From a checkpoint of a small transformer trained on Wikipedia.
Size: 8 layers, 7 heads of 64, MLP 1216 GeGLU.
Architecture: RMSNorm before each block, rotary positions, no biases in attention or MLP, untied embeddings.
Training: a variant of Muon for these matrices, 585M tokens.
Each number is 128 + 24 x the weight over its row's rms, rounded and kept within 0 to 255. Layers, rows and columns count from 0. Numbers have three digits each. The size before them is the row's rms in percent of the matrix's.

# layer 5 MLP down (transposed), 1216x448, rms 0.0569, rows 523-594, columns 0-63
102:125158122143146161108127118121121151075130188147127152158094133087128115144130123184126151154128136120162190129168101111168146119127112118126070111126075149121134119164152117107159125114102138
100:047088147156121134176126107120160130084116112128179101127120109136136118074126136170112154154137082098106126159089191127099117156134108136109129147157157134117157125147165143124105160135130174
102:168124143119126110129085118170140149133133104128147152101126178149135128130160152082083139109133149116104105104110125184140145117120117117120114163136133127142150091120169125145120124102170117
101:100117124136110106090100112119161141147157131167131172088110142082100120157108139135109120080129192161120125158124133109094120131125086141070145148191142123140165138150146154125110126111132147
097:179127156147129092136127097152114106123146132118129094076124125134108149175131135148155141130094110159129146115127144145094150131123175144109145151170116165104102113140170143166122155130111133
098:173149142142119148102101122111104136124151146145119119134180125123167127112161121137111146118112126108122164122125124135130110178148155121112142152121146182136117092134128115162115122148115106
101:114147105090119168143125099164100101157095131108140125125129107151111141136144145102138128090147147165103120053128136090159084121111198111113132132157153153122139123164108184170121102130128107
095:121142140153190144123172167122157153103127112175161172123145116108092131094138129106144118130095121123113127150118105136105153124141129118141130143146086153129156132165154108140113140147143138
098:089111148104121077137156133143165167146118106130172126090134144137113119119117105125150140145123082104126136118161162153151142171117123177137115125120134092121080044116129104114148103170117168
101:090153135150123143090138091162145153151130136070096182081147159104129129107112113132146112112144128121145102159135135159157147101137138087113075165149113122136117104115109135146093140110122148
097:125128135100102117127123090171168120129146094142119110115128129138077154144147177103131145131121104105157104097132119154179109157114106107175140091134145101145092081123131145152074102100130186
101:173115111168150107156128116116135106143179146143159136140127111097108140128193102148133139118157129143083123130127108161119171103124136133143166089129127107138113131126081137105109119144108120
096:085145156103107136134154136183154125158169111134141140123115117129103124157137105129136118121141127179119146097150110124124134108136147169104159131109126130123137159113108076169092135158102160
104:153117149132124106181159112106108102204158146143099097151134108161111079134110056102117138161111152114112133126145158087142101081110088119136139125115152148137121108146173135165122108138155107
087:101143112127144175121146117105112078133132163163127143130080133098110117134107133118136111081137118151133126115150157150119120094174090106119137130146134153171180131125149144142127164115137150
103:113104097155153129167111101108145114138104163140107114143142104149133125118111129137113138111117119167122071112150160094182184125116159091135163174107121144178128120127174116130126109156150150
097:140119102112139067119104167163143129108116102119113128126135131115115105119094132132100114115122110140113102122133118147115109183146113100115109175139159143106091104087160129120142071150141104
097:128149175109136123160103129124121114115133158140103155149076091105102139097127105141133138146127133141131136111125170091130127109159118154111153091137154141124115070065096097166169147115159101
101:190130148117128120118152106072111080149125131110125138130101119121128115138136124118153105139153077113162120134161171108135167169140118127118155147145138140121150099144127077094104170118121163
104:114125168127151116130172136090107139121132139158116133151134099096141108109134119107124093135133090135152132128134153168070111115103143117128144109117169100131151101132093123109090108135088146
106:126107150081115144106154126143148147131131139146147176151095127116103153116097140139096094110107112105098162092111158078159127097136147169122134158104164122135114170109090123100119127135138186
100:135095134123153138163170118167102085101123132187127114155123122108118128145130087123118060100134155127112111148150142158153104048160165153129100130129128179178132115142139111096127117136116119
103:145125087096142117095146108133155149073127102149138141149113085090093124166113108104117130121097098139142128120122107129109128084162134116134126099149190163076161103161127133122111130127153130
101:115131111127161098138129136152123130105134145135126156112138141142099165146164129137170081145113137120127157118113110169151101134131137148165124135132133152143156144099098133120081096129177087
097:107112152119101109130090104099101155138144123141098105132106164133131141124120141118147120104112135137143150131158129127092121150121128146139111122093139157130120112115114095092128085059110139
092:107137133169136134145115149190115128122101153095107139110097139115129123108121111094132105087150137131146170171138154128135098156110149080124142185166121174143117207138191104141146156135155146
100:159115080107125090117121110155110165115127140172126134142107103159108133154139126105138143148130159147129119108165106144138058142113132137139169115100138091158168152184071121110103123142099154
095:129150121131103126069135142100108132109120138134116137126141101121147124094169089109142159107137113089135142126143136117111110106115104088116117171115122114138123062150109142094102134167110131
098:159089103092153163154127121128092167172088138110170105148110090189142145099134132117119109193153120129151104126107125131130118126145141167163133114138113099100042158133123075132133101112131131
102:199092131151084115102118134130136132110122096110188098117119149121120101137149121092138097113108159146140123098137135134113108143083187139125135123106088177128109155162131107118138128123082125
094:110120128117133128095128087119154090135095121101124108158129087101107137165125130220126130120171111135082174106152135157145127075129141108099143167116131153099127114090091143110123118156107124
101:139112142120129166149114101135116098107118160164139115081130088134123161098144142145135099119158116161109099085157189151154139132073135140137126150175145124135108109104138148156125146115123120
088:105115119103092105144113118123117122134121110140112170145177099136138132096128112136132109143111139149133096069153133158121129161131128154128080132107116105107133255105112158094116116119154129
103:141171140126167120182137123132146068079103147123103117155164148190115103122130118133130124167126115149102103138133120136139091104110156134131130138127117146092138082104113143109096136087117140
100:082124122177148102095170085136083098118129078097127115124139105097137114125070146116155122132094124145168114129127109129120120124117135147135104089127121132132172111126152135146089110107096082
086:115132151131096122121160161129112112161161182116131117109108132116138139124100128155129095128131135163116101132107132160135121123124066161136123131165111109131154168150095131128087115160167143
098:130117168125106124105116125144170128132129102136102131177155164129132113127103144113145126119121158129146164107138127131109126106123109091131146145104108115144149120114116126099155120120087117
098:123137125147124141101110092081077159085126114130095131129126096126169134134098155118148149120137093136133097104094165176127108174126138146133096136141164125113110194104131121137118174136126153
106:151137138149167105124103189103138182126123151154146110135126125102098058126132119159095056088127140134153130139154127145120099145167139124135139129107130131122126079121149140126141099099134156
101:145124074126128143145119108141126110151161102100115101165131142115116147119105142168108137129128130147112126117145106104127139126126143135095110162113158101118142181119125106157140098119136165
104:171091177105128133147107158119139144141100125143064143106127096128158113127086104152166118142168149159175150125137137123136101162088113172155160142138130124121139156113164152142136107154127160
094:184134098127145142135099156111129099119116146127146116126133121142111126144172144177096138157118139110101142124146110137115086119138127123152128128084114115151158134129134154103112172082081125
109:105113108179073124100088137106126133142143123167114128092118115179127142105103148092094149135152093107185144112075149062157147185160129104139145140085104093138117144162065147145119129141118115
104:154134114149096119108146112133126130128125172130118142184123125130147132166162157090142133145128141116119131125142103138121126126101138145159147128092105103119064158120110135099102154131120139
100:098108126133123133190133120141230134151133127118130112113107154149155149087077141159154119125138107092110102143134106105137120176122132053122126112134151097105143117150124141158089144122101138
108:149116115115166136098121127168098131143107171114090171125073161143118125120109127123103128097096138104170150103137110145127160099136119150159142137110127151161145173089128151138130129159111123
098:126102156148142113138082134107096141128091130135088096167162139121131118135181122135126159129139136118176130142115117113161138118115127129116103127133136145143079131115123103152083099147108121
108:116124111108139082125099126116098100146105152143125181140106130115147155108152141184111121138118168119150184121159120115110116123114146144109126131126121138112150112113152096141133105139110130
100:107103140109147122125115113117106162123147159146096157168106143099094160137120118156108125135148101164143129147128137106146138093132165115159146149132140175158142140149086156101112085144147120
098:142121123139095111114089144129144127126061124139154146189114154169110151094139116097141099122119104126154146122107089123113134103122110110123082147099098147109143168145139100135130125132156128
104:147121096158160113133116163151156157110128156111132103143164133088168078116081117165149152135130103144140135148168133132128126158138112128137182156138157127142155129156138122140152132102123139
095:133145163132107121168167115135141107110133156121176124115136166138110143124131127141078133143081126127094128147143117190145140150106131119093115078136142124108147120108159142146116162142132115
107:146133150183083088092165107105126091138093138126156142117185155162110123158123062090163099146166112137122127109081132120134127140137087108132144158122136120128157135121116128118118112153131160
102:140176086116155094090141135142132122077144091107134121122164160096090162139132113130126109185123133072145116157141163164138160130154153117093124139139110128142186144124102142154157132123162138
109:106109138159133084129117160133109121085119106103082092107131146123100119166097128144122150139117168117123092132138144170128118151097115128110095119125171107120114105164123151129122136136137141
102:154137122096130146135135090111139135160138156144141106138093166157161121097118127125096124121190110174130127165119103108110176106161136116093154118122092160120166123164096125142126178096135132
093:141135107164120168152132112150131058122175124145183154127145129155132131136119120138110109120123134132083089138139123187102115079125096121133146106174071138136172120156140136155121136132175139
095:114112128120128153119126121147094105125116140111113142106137132124134076149122105180140119147116096134148136163151109147131137066100105105130107131141121117167133109122143108077138149131132143
098:113109129145108138138136124103125115146138132123102138143115126094116114135126131109154127150152118120121097145129175129161169166093139082096132120131141187153113092120107101150116095137135112
102:088133124105119118140155133090152151162140148119152119122106150147141145203110146121137168082136113141145137110157133166143160093092132133159136091142142123177148184121062131124130117131158125
105:081117145156107148123125103083115111163109132156106110103091127117140080097103106124114169107158082156148124101172164104102147084128119106111088084133143155169164117129134098139140134095121126
093:105153096140073115129123147140108141127203140146132148143153120138139131159137119140114121167117116115102112108106115094150105168129121140142125179144159134130109156152135079113163128156120152
099:141180148142135129124089119142106125154160088177138136126145107125117062122126112114100130114138145089140081101132139140154136080154115127131131147121128137143109122176149152125093168134133118
107:107140160107107132145071159092137108095119135091153118132099146158148133139103134152091108110153161119174142171089156112144115113096147124137126167124137098144117136170112153105135148147098130
100:132156145143127126112128141174140145146136102119101119114093174168114160099166115137096086159116145174162103151101134116114114174168122140107142131148138150147176102155174173122121152130133188
098:143168134131130096141114107161195100159124105108125142142138112119131127155134142122147199148164117187151148114125123148119132107126141140140134113119132152157130096143151101110105157144127094
098:140141126132109140146150134114156124122099088116123114122140145173115119131117134124119107132118098130136126157106150132097140171114129113150103162151113062152125104124123149119157090128113129
097:112139111126161125143117112121156121125125154125140141144113122145099098117149146110168113134136114142108139122126108106135092147100089140151114130139112137106072177113111092108090083153140118
097:102125119116124121135128088120125140138126127098139139139142095122138150128141112137113115150166174138087122172106128161120069098137100123146123149157094141138092079131161122095127155136158175
107:132130116133103153084115119139103136135134139172128119092162139124150104135144102157161127169110124111126149139128143096094144103137148115131117180123125129170131130154117159081151121132125103
097:127149136169134146136070111094122141170119130146115122147161136110161134109125068129090166130093175090062117102153135052143133126142123146120132098123127147110090110159126151111167084120165164
108:096108132119173110119123098091115131177140159130122128132138157134129131113156147118099117170139126161122141078112165143138153139137109133110128104138151085123095111072110129156159116120125131
# layer 5 MLP gate, 1216x448, rms 0.0908, rows 524-594, columns 0-63
100:066115107110110152147090102116129161086120109117154159161117120089120115103143123130136137145117104160116144125136139141117147145112166118124141126141117101156124140093137189121135108160121155
100:126166120157178146139150120105099127115154136119103126154148108104135143149141090150089176153151102097149118149121097132131126134135143137118110125174096145076101155148127155142139098122099164
100:169149111099163130122100126150139135149104063120145148115124090117113091096124124100143163165134083103114134138158090127140158103117120097147115147169163128172094145158122102215070109133164167
099:158141146121173172135132160121112161151162119139124111138114134097135118140138177116115125115128181163109116127113132119090123115115150082105140137170132117151125167100136132140124133138164123
103:096159163148142126109138163119133147156088097094101091112132119123150167114124167183158127104130129110128147102103124124117157161143129156111157144157119134171106105148112158125120126049072126
096:135159170135112110139144136130145090109096144106167141142105122121119115086114177125131118100102142146134078131155097129104117138152146163095115118134167165134138159128122124119135135108094125
094:136107091144139117137154108135129114159150124116103124195109102155107124121162120114163145128155148151109114100158145147129116079131097137101129159147109164119113156133165078114171084129137108
104:110109113106119077124157104185135115158126129140147152142180116114118113092128134107117146133137116134068099141135144094098094084111148148159141200120130147155122154147111118085107102139064160
100:117097142094131126052123128129181159097116177141141139110084132142097110101124142151162117146172155116098100188126108142095125135165153128151097115153125122144126123089101150166162137087112135
105:144174115107136112155125121140146176076157093158142151147110101147076109105138170093142150165134094172159159126120133118150149133128141113129115103156148147163106105110123114112107164124131135
100:140134092103132140128112093157105137091122180106130125146122171118161129150133159086099138087099107131122144120172154141129131114116100124139119099146127151152158105114139164129136146135122106
100:106105110127129096146122139126152075117162116121079138172121121140117135106131157126099148172141110099147109126134123157117125144110144119159139149100157144118137157161172123155116127156143151
103:108131111091124124135156133118124144146113155099140161102093132129136117140143129134131104111135127153146090134128150107129143153137144158123124125164132098125145178154101156113126138115072119
093:075116123148097143133168139113132151098097119119127099116100141134110097102136140128115137119181110139093189120144162110144136117146146170109162131170128120153128106122115121168125140079130130
097:138123123099154135168124121108128136124098088083111123144123126139116130084167084120149125116200170143114127128133096103161146138116095137115167156126104156133147132095131126148094117151149144
102:175116116159152147124126154135118169160107139105106169141160157103118126101152131102127145154132142137124160102106131127105121081079114108094085127155137151137147131134119115164106134158159134
096:151192120105149125119109142118120138127154102113098133114076091187176077122120163158121096119119100118140128121157107134136089132118149157094120171145155105115104140142145161129103169135063116
100:124154087153148158121151137141128109163157126169123143141162122150157167140104127159138189153117125165125137140154124129131133130140149128107157160119140187125110148125118123086132142112121116
105:104065150120127112136051134095129141119101149171121148127129127118134095113138119154090140150143122149134151158164123130087145155084148119148105131118165135116096158139131112151121126125112141
100:099118135126166190144144169129115149129145136069176138141140112131141131155162108124136180134141131070149138200135118127129142124133150096119127155120129145104112147091101079168131168097126148
096:130115132111121116086111163143157125106202118133116157111158117135121134121141124096138131127122149128117148139127187124113158117128136104123076130155102152084101152160137093164157137111125097
102:127086136138113156090106088105115096130175149108124134131111128109105133162133131141122125128148122112109134129174117156138107103155125116160100152120157119137132102111146100128142180124125136
098:140152109116142144098130097133165203112110062084127113140109148134108111142068141099118125141116096099099136143164127129150132134110117151130151128121164150169144180124122123117074109155151108
100:097117135096139147136132148134094118141139143116109161129116177114137150092133140154131104102130132166165135119163172115143120176144134121098109130119170129169163194083117113114142178136116119
092:126162135131107129129134153158151121098113148095128115096116148149119135136090105107160124102140149156145131147104122129122121152146104127091145097115105093096130096149135119174101163147151121
098:130136123135191144136124132119127151048111151186142135108129126093142130137186119089164084133149171115085136105161129138178113141109159116118121149127101110126098133116116112137105159158135148
092:113125135140185118147161092167098146123129129143124158132113129154137156110135115131127145159159154179157168142121141129087113143167152147142128139109083156145151126133130107129099139126111186
095:094118118141098108114125158158153149114083118112105181160100075122100147098139149086071105098170138093152163113149106124122143141118151159139125120123094124143097083122132192126106109153116139
102:110133153064142188097105119156088125081178149090079161120122146115150124102138158146142151141157084147121155126104147139161120138096118114151177076115153078174115124083133162156119161088108152
095:149159171144137095160124116055161142146192112145121123141121117159131114111177136087114118098099110151132160141139120122119146130183111197097115149165112132109133100164139130100114148103105139
104:139141117105152124119136153134149168126146137166130120131111138147111101176172152148130110156111142124123136140166087112128119085158141132128147123086098143099109141138166130103108139128123064
088:092132163107122103112098094129118139110144162123151154167146111162132108160152132111150081119095170151166133167121085096152088125174180160127108121138159106104124041136127096120147112138117104
099:104140129153135097142136147118167150126136129152139136119155124110148123128088143068167118099103125106119147159108186109127133097149154148139100109108129115131121126120136091057121134088136127
099:118076083108116166117097116127123143156130161131109136161108101100127116126123137102154093156173109116112120052114152123098096140143135143109117064124105116164128132140105088162103093129149137
099:098129144128171125138133127070138132122145131096138159143164144144106134148135154148109093139128149138121135148143097158120140117134159105130143098136071129098106140152097155123114101139108138
102:059117137137119130107163115149107107117152174105118118116124142102100061108099129129118093123142127123100104124102139103134099126184109107118121103124174134117095115121197104101107148176133111
102:153115131105114129142128142175146120118148118114113157114124107159142185104107107097111152132138136165133111151113139134120146098136118126102117119116178131167136087109142078172118112130136132
105:117144154166147127118144110150146122131133118142113100125186154125125143131114128187170100099114111174113138125121158125119104104175152161170116148127094136118130112129093123143099124115141153
106:162119179168116159145095123120131120127095162068129166130112152154148117102124172141113098154076134159114146162197106109151130080162144143138104137116130107091113100117163166108114123100120151
100:115102117119123149146132123139123163075112129159085158104134118121153102112074111126073145130132135074137131144155153110131164104155127101082134127142143156117104168078116134133102137135104153
093:115168091109140124091093139111160097116117127150176120128189107125121113139113144113132099148088146152125111104112151092111125128085110140126107124144196137139145124133160116166122155078146111
095:176108139133139134137193144150121093105119127092136128132137126094091183136149082114138131094087131095140145127114075110112123110097086146127135086163117168159151114117169085085135174104124144
108:117163151142137136115110189168117166137121144123142161133148166106177118156134150132124152135139093106105131120165100133157074167120169108186127142129107158113139124144166100142105110164109133
098:141151169125157069127114088097125139139160114139039174114101151146104097165160097102142141125130127127108153132171111145127151175150114164122086158104122163097132126082148136142124109146102132
104:179127137172150121125136131144128162106139105110117163132123115085108129152149086142145130113153137175168156119130094123078111145139116163150155165139102134134114164140153080152124149113134127
099:167145087119149138137123140117118135167072117152138153102125109101151139127154089140118172098156118161135123135161131105157119150098117126123156162043135156146128099129109099113139159119092136
109:125089119141141097128112121125101138182146119102180164135125124119175092115106081167159084148103101105144151102143127147124103106138126147151137127174134161142116173090189118105136143116180141
104:124135131151157108140125101154123131098140145147104119143131133154149156140144069124106132129175125105141087112180127107087114104121137119173151109104091139106146130140144150127130130073133107
099:116118128145168136112124093141151125107145065150140057103150135131167140126190088122126133091165132117145132140117137156129123093140109125134085107104163112173152217126153186116141087169085090
098:106118171137120096111134138130131164153153151147142112151102122122087158154144150123195125155154135122114095122127145137146131113131115140118085104126170144079136160109120107150149169144132125
095:157103107118119139132157151119098138126096148133111161115124117134121163111113128124148141090144135139109120119161119104083107130154143121172135135119104145155106138129131109159159156125114108
105:156124140156126090163163118137136133150126133159127135137085106130143081130113105170135224115107106091145154136142125140133134158092144070132140124166189146117110160107144142133131161131124128
100:130158151121130145128145124097153100118173145159118163096113185106127107165082103101129120102131138139108152134117154165150119122135165138184175132110121116154113134167110093160099122118148154
109:118157148091164102117119145136139174151161149128111162168106127115102160138155135112130202141114134141108130104140112141107138143183170136114137098145105159151141164120155161144165084190126134
105:133131147107127129137117136153126112126151105116110104141121123132108134114112161140173116106101102136132159132104140072133119139124131120076151110128141139133085090140098142115128176081100108
098:098144129109133122135106114150139146130146154147147124093150132145181148120139126157106129150095170109160151136117119095069124106092145124127162109113137139154136129158105140152146185110158125
093:113110122141100076099162107122141146081106180136163107115093099147117104049110159123113122108116177136159140106106097115117078163123165116097139129103169123119162139143123152126099121088100119
096:149097133118152142127131099126145128102121104094158137166099084150092133098124138108136132126145074133167147139103109136164136147095103168107109130086119130108143103114137122138144112121130075
103:080124145109118119124153180112129079109112084108089119121120096156105116133137147125138125152117089142147108170156104123076142104117138132093130162121121138133144139134123139129120150107127103
101:152124129177120109072130108123093101149124146142142156118116129128111109108165056096146168131104151101161155121105159127132168121165143130081093108152141123110130108145173088119140153112092142
099:138138162106151112120144110126099138126134140161130120121136156107167100170135157147104082125138170139104153163106073113131105129107161096157167134115126169131137180176142132135108148128149150
103:121165137112144116114104115145156124130148139141162103098087108087117093109138135105070150115115111170136156118130112097145124145118172130103139135130120106108087149101121112130141142143093130
104:138114135151112148124089165091125132155131152111110171106120093134114145123153133144171140087138113105093146174150121144170106159135168074108138113124124142133150079143145121148127138145120097
099:120128139172147150084153120162082154151157119167134130117124166128120162113156107133056140172104142104147104157136085098069138139126137115071173093114113110105117181142143161147104191113142121
098:116099136142153195143169120108130148141114121140113106095158115065130121155110119148121136138153140103164105121154103134138113115144123111131145158093144146152115135111101094153157095127128128
097:150083105122150119117127124091136157163131096121132133112100155096140106098171111070128119164132077135094168119123098135104070118077122149123134124108130118147095157167128158114132122118135073
095:149118135118164154105140194121104143134133138135110142117159107158101124134099131142123131150111136116089087155185110128124109114118099149129141157107090158130101160111099105140104138147122110
104:109078121109179084135160073108127165162131163121133153175103111085105129096107120120139125129156122116109129136130146103099094112129098122103134146177151129088140086163141097141120215149172095
107:135120105133132155106110123140102138162143094099144147103132132122128132135151101120155148123128128138140156115118156120120123106142093149150116139187100155104133114139164118092150108167122106
096:146131143155140133110168054154152168096151087134159103105092099102063139093143138124119132141087091140172125131119090126139118109088099129101082116151097123139131135093130132148084138167106116
103:099134157123132150138114141130149129136134160142121131151139101093104118096122129145142167095132086127144115077131117100115135091111119078121112140128112119121126128144178108088126106156096089
# layer 5 MLP up, 1216x448, rms 0.099, rows 524-594, columns 0-63
102:133114118110148113171128143120149093096124143138122167103139078120098146104160108133131142140134160148110125122145093113097181143138130089118139152097110129130157176137104133099095095159147141
102:127160082131119165103111129128140140164128149129103135113132186137120107118167113099119105115125108085166135104104083135105091100112138142125082149114092098134154106110152140121147134133152080
098:083119154101122145097109104146082112076141183126128092151121149127129150127151153147149125123149167109141113131129168137132146100111118170186166109137109132140090150099132117091146108169109094
095:135115156133161129130163160180150131119142147171115113133152063144118121146125126122058151155215121150089088111124120114125130117095134088101179100098147075098146142127112150110142115082154113
100:139147147149134106124156119107119167154146111141112125098123094106110089148095104171094150143145139123113138078094095131131155148116144160138094099157128139130123134106122108135150112128125156
100:128115101141108100104070131126171195187135131096122111154121147132157092098149134108141139121130126131138162125169165124171119097121123117124124132127081140189138135108109161122113139115181169
092:126136129186121087117129132124121139183070118103168164114119142120065085148122116142108133124091156109120136109188168128110143136121128104131142059112164082169127094115103131147117149101124129
098:094169170130142148126076110123103142143131149159126133193129129118154162137131155156095134108152110103154116133129103144150118158135143112129097096132108101116126107123091162111154147150180078
101:110164102177175102059075111095136118116131073117119124122155098102114102121076127127122111126114147118156114130127101161144146096180157152166128107142093109102136151102116125139143099111095162
099:160118085145158114097142107142130122139137110112154120140111100120090121176089145145165163132139101137116125136151151114141123146147172142123160128106143139160112115150142142097129134146140159
102:135128122144136171134145115095092137077170126107106107126138177073143092133160129086107140063136071151093130082114108107133153127116141116142116133094083122092136116086088102141152111126133113
105:115199119137117155149101150063107172127170151148168137131125112119140132163147151118123127162138113139126118109146109137110145140134143081129134123093102102069097076137111107118128144151104179
105:120094163133141100131117145164123120121138111127126113151157102127077164117105120113128064136156121112127131128115101112145134096137158109116118122140115131102133092106169119126124138135138146
089:108106147119099107136141128152158132155113156139161122110120144089160096150152093116106161134115096103138132150136165086136165187092170078178138123138173103110107142122170123141116126154144148
100:167157132129154135129132115116124152098134163137136102104129082094137132136074134143120139133131142131149130165122129117116136094133176100122125118136139108115158129118108121180094118139143091
095:096119135137152101075110125162119112143111101123152149128103112083094164151129138117102114147103123135139156131155091097079093124148105166071122141163139104147140118105086171121117146125090093
098:148131124137140160161076144168112099094110163098150090164131095155122085100095161148129181131110118145136127104090123143112130137106135146152168131154129149166152138084122128089142164146129119
096:145172127066125167158135102129088081139140147150131145120141152145106126131150098125145072106138100086105125117147124114123090166132139126151066133159101109154118102090099138136117133139112152
102:091131181099145142128127123107103136128126132125131103165133180109100098125135140103142130141149116116147105125171139112113149129145148160149132127126107148119124114186132118103160147096093162
107:114166132132097070155127156103136123130152146112110138153155100151157124122117136121159091113118091129117128148125098104150137116166111111104161079151143118134143110138118115136118105140109116
101:145136124135109147115141132131102155104122106129136186163102151128139081131115140133153107166145123138148183093176130126157107148117142128157102115094127097144135128120134135140175143122135134
106:106113151134150114140136130135121127126104158111122121122154164114124104080142125122159097137182159153095099127094120080152116094131125159132146166120081112159124113181118120158094088140162136
103:112127123111163122090147113124117100102134097118119088110134122141132186122117110154121100126157146147142146171095145113089107131105150118111173128113120113125085136096143101104156124109094103
099:136126089103142174117168162140139128129133050130138101125124116123112194136141128133109144112131140142110123148122106141111137169118133141136131128152140114129107119092068145071117129123131140
086:131172132103142081161122111142140112176145085201148110117111129106124103167092104132142131142104143111099119099127148063148106086111104177135133113115120108134138123072155155118119123132139126
099:154092103118140116133103148141122075197120133150135109138142137126141109119098114152131156121122104120153129167107174098100114106179144118132147091109158105118108114126141139076117080132069142
093:143077115180130121143122145132107135158134112130122117122090138130142157114140135139129145120143103141104086163167133171122124105132093160133068136140141145131148142160141114074120122138128107
095:147102164112119144078085120144152123117104134158093152142118173111164151145123173114101154109168128140139172161137160117099105161092118119131149119066142146142124124125138100130107186090112134
103:116098103151110106139155132164115091115080087162124116161139092156109112125104149125154103104128153132146080135144079133119127148149115124126114145201117118086146126107103126099096101136143131
095:142090145163145119117107145093161109084131145117124137082089115162172142122127116152176137082094147150105129136122152157117092101117161121163110153116170107122148088182127127117142162134166112
101:105124109149119139164092174152135090140123123143114094163156122144146122093145102101088126068114117135152152114120146149126115132111111114161132124125076075159095126130126085112161130096090157
087:113125079117120127110156140112119163199125118108136130130084135058137161142113133147092164123153134131085161124104158099140154121132114142146099149153111120120106182137154116137141108144103126
100:130132152129130134093114137157161140144145148130137136118113128128104152179114111114124111117123096134093128126103144109117123098149137162137168129116134122154124141134142129101111120139161100
102:132121169132147122139125106123129127133147146091151113125117162101122105163148096170125134137111183138120115143103119109136097171156144075096152136091151083124124160103095122092085106148097121
091:111129122117085125128147148131175133131142077140098112187106169096112157148094079116119139140131120100157124116118100105164107129101149116160090165148066096145139092145095120103138127092117103
098:128151115152131153151156119158142163160117086146087102130131126114123146156125158140140140114116133122158134083076119140113158136175110124126133104148111169086100093079119164121082086103183114
100:183117137118155133155156114112110166104131171156124111118095107098144116133127147130125152146126141088125133092127150133109157096108145138116115151171077122137120139130156157123097113145167134
116:144135133085142153151105163129153117129130148127110145126107121133151131122119130094129158153129128114139111126129124098122139143116109098112174121116160135123114175121153101106125136152115093
108:141160126101118118168103097141156094141131173122140141120100147130106161095129106095160129102130134157107123203151108092133075102146122106184106135146163115148126143095175108119129139101147114
102:161103096124136161114174134113140121124145132156116139181178178141131132107129144095172093170138138143106122141151133179108119092084128166152122128143125128127122144135106127130082128097137120
094:123163113103141127126135164139140111143153081168163110112131164125128143177133146135103091119140118149142120148099114095136113123106112161135097147155121126096166077158130143157124179140127122
107:153143119148143144103124164138125101118134130115101116175152123150142093145153102162157149150147131096131145150175132117117100167138165159097141089096169110129163153136165166112122086166140127
105:098106099133127100145105144110158143122186127106101108096109144124111157106152133102153130144128126119112103088155130132124148093149117152169081159173119113127152137135094142091098109137098115
099:092116134121137123114135134102138133114119113130161107112097124131128120101133157144088155123118110095121117146142090153143120157144118134178143151145176138095133120110104111138114147134160142
108:186126110193138109122130093128149123107139138123130122115121119144112128151129106125129147100121062138097149155090123114086161172155137160147117176140170120169114138103129126109162109117157140
098:170095125111119127135168114122130123150149114104133155122130115143083108116167131143157132137151123146100114089124110179148123123126165092141179130131086107091187128133108123128164125147108120
110:159164138110123127114145126137103126123103104120168107114139153128101129104118145113141082129116112107100152093129107140138153100145137161144108131128131160134124148120134133142145128154153179
101:120111170119158152128097131110128110087126161096127151118111106125135142127108090133150117131139150123081089124117137115127072117093137124146134103041114136131119137099114137148148175098166093
099:124067146148078139097133161126133111094103120117136128118103156104105119127171113133135145132132179062090156131107135100122154124156099157143141101116099104108154116146150138134123158087104117
102:097158161129152143126112169187137140104170114116105144158142090134124144111120132136144146146156148067096090112123148079115130146134133164118139149123108141069111134155140159119160108123157079
097:102163118083129115166109119138131172139176109171112104189131132145144112125127115137135126162119102115187154115130137128073102120111107114093142097081093120087143123122144123093136116143112179
108:089119106078139155115114124144104132096085163138128132123143158094104151159148125113147081136124157159112140152107160130125071088131128136127146138104140112111132147125093135153154105115113145
102:094149150153123150141162126113130119107185136104182116149098134161101107123115130165135103148144117122066181106127099138090176135121119137131137148095163155130153125162071151115146125126111155
106:150089087194122127152125127126087097107125069113091080087151153135147140121098144104086115107147119134152133157117159093153124178103098097139145148129142147166088102160101109119114120056110109
104:114119086127134080087129105136143150120136111137133127149081117159126162140127130122128113150116136128156128113137129122136139127135107091134153133122151161158122118115132124140145162132119132
098:125102123130115127152125090165143119129097129163137144150140093127130191123153122133101171145149091105107141136171109129136130156100106092135165161158123082140131171128150110135124121129148113
091:125127082120123106145142135153139112153150148072125131129157172078122104174093184125129122108137093125110124126080127121134135111108117160141124124138111115150138155108149164108167102128084119
095:145114138124161144099164156127171138130152120150110132136136081119083124118113112115120111108121070147122099159160111153163156112139126136135152157089109108131113101121116123141132140163109144
105:069131117124139132126153140136189113140163109182175112159141135199112101142100110067099118141160132146120149137140097105123139132132158147117169103137136157116100159174127139122119146134094079
104:134087123166116111093147115126138119122116112138146150100123128159128147138143113120108121136144143083128104127143160071111130153165170149125122138139116135135106114130139124150130135114130076
094:142142106136116146134105120136136152151128107074129097100144163126107115123097089124113168141156119148128161136119139098117114114118138137143112132131123106126150118177139156155151173130147117
101:134139136134160110148068126112103141123157107144121102119140140118124127122122127151142057115133126071090152129124088150188129087143101099146161087147148138058147068067125095134099132094153107
104:108108135157157134095076154128106101096091136106115154132155091129133167141102141101168087104176141099104122101098099141178143164169138098062130129136142136116153129111154126171166108148125122
100:119133128115140129136166145145170145131086052142127104139121116160162098127110117156136116116148168145126079131109124118144125160118122139119130101153095122138136153152109173120116174078148146
098:144125076157106119113080095141104142109099096121143126091140117153146119157167096116143169109106087144132131124118152135147114131114119098119155152111116147145100146109103114087121140155154122
097:117147144126109138169142171104112106150135127145118128122162099142197138136136163115122115180098133107130114107118156108108158135120150113170129154116122135181092080143126114106149162141102176
094:114146123111122121100158085107130159129165127160125108132133113133126116136150103096138118102120117086160152171117141075143150139137153116128148092140151102112120122107131111106133083107181151
094:102163112094148129112171093109140144125152152123172163108143098069145139096102134118149147165141130152109125136121152127137139139099113152122134105127159156063166100171087109128146133114165105
107:099158126117161128117149086098139096141128173146140105120155147151153103112103109107093131105118128098131132104106131100168123091101135111147126115150118144123134160119125103151147159127120109
095:139135111075138149130139148091144137145182115114110116112162079135114132083147132119152143157094165110126140136144159096163107079087110140119132112151177112129118160137167133142163133155108080
107:136125092117117132151101165122161133122139189100152070123132144115132110108144098131106129125109129134128137073119118153129110134153101095143125184136125118103094163142157139138131140158096120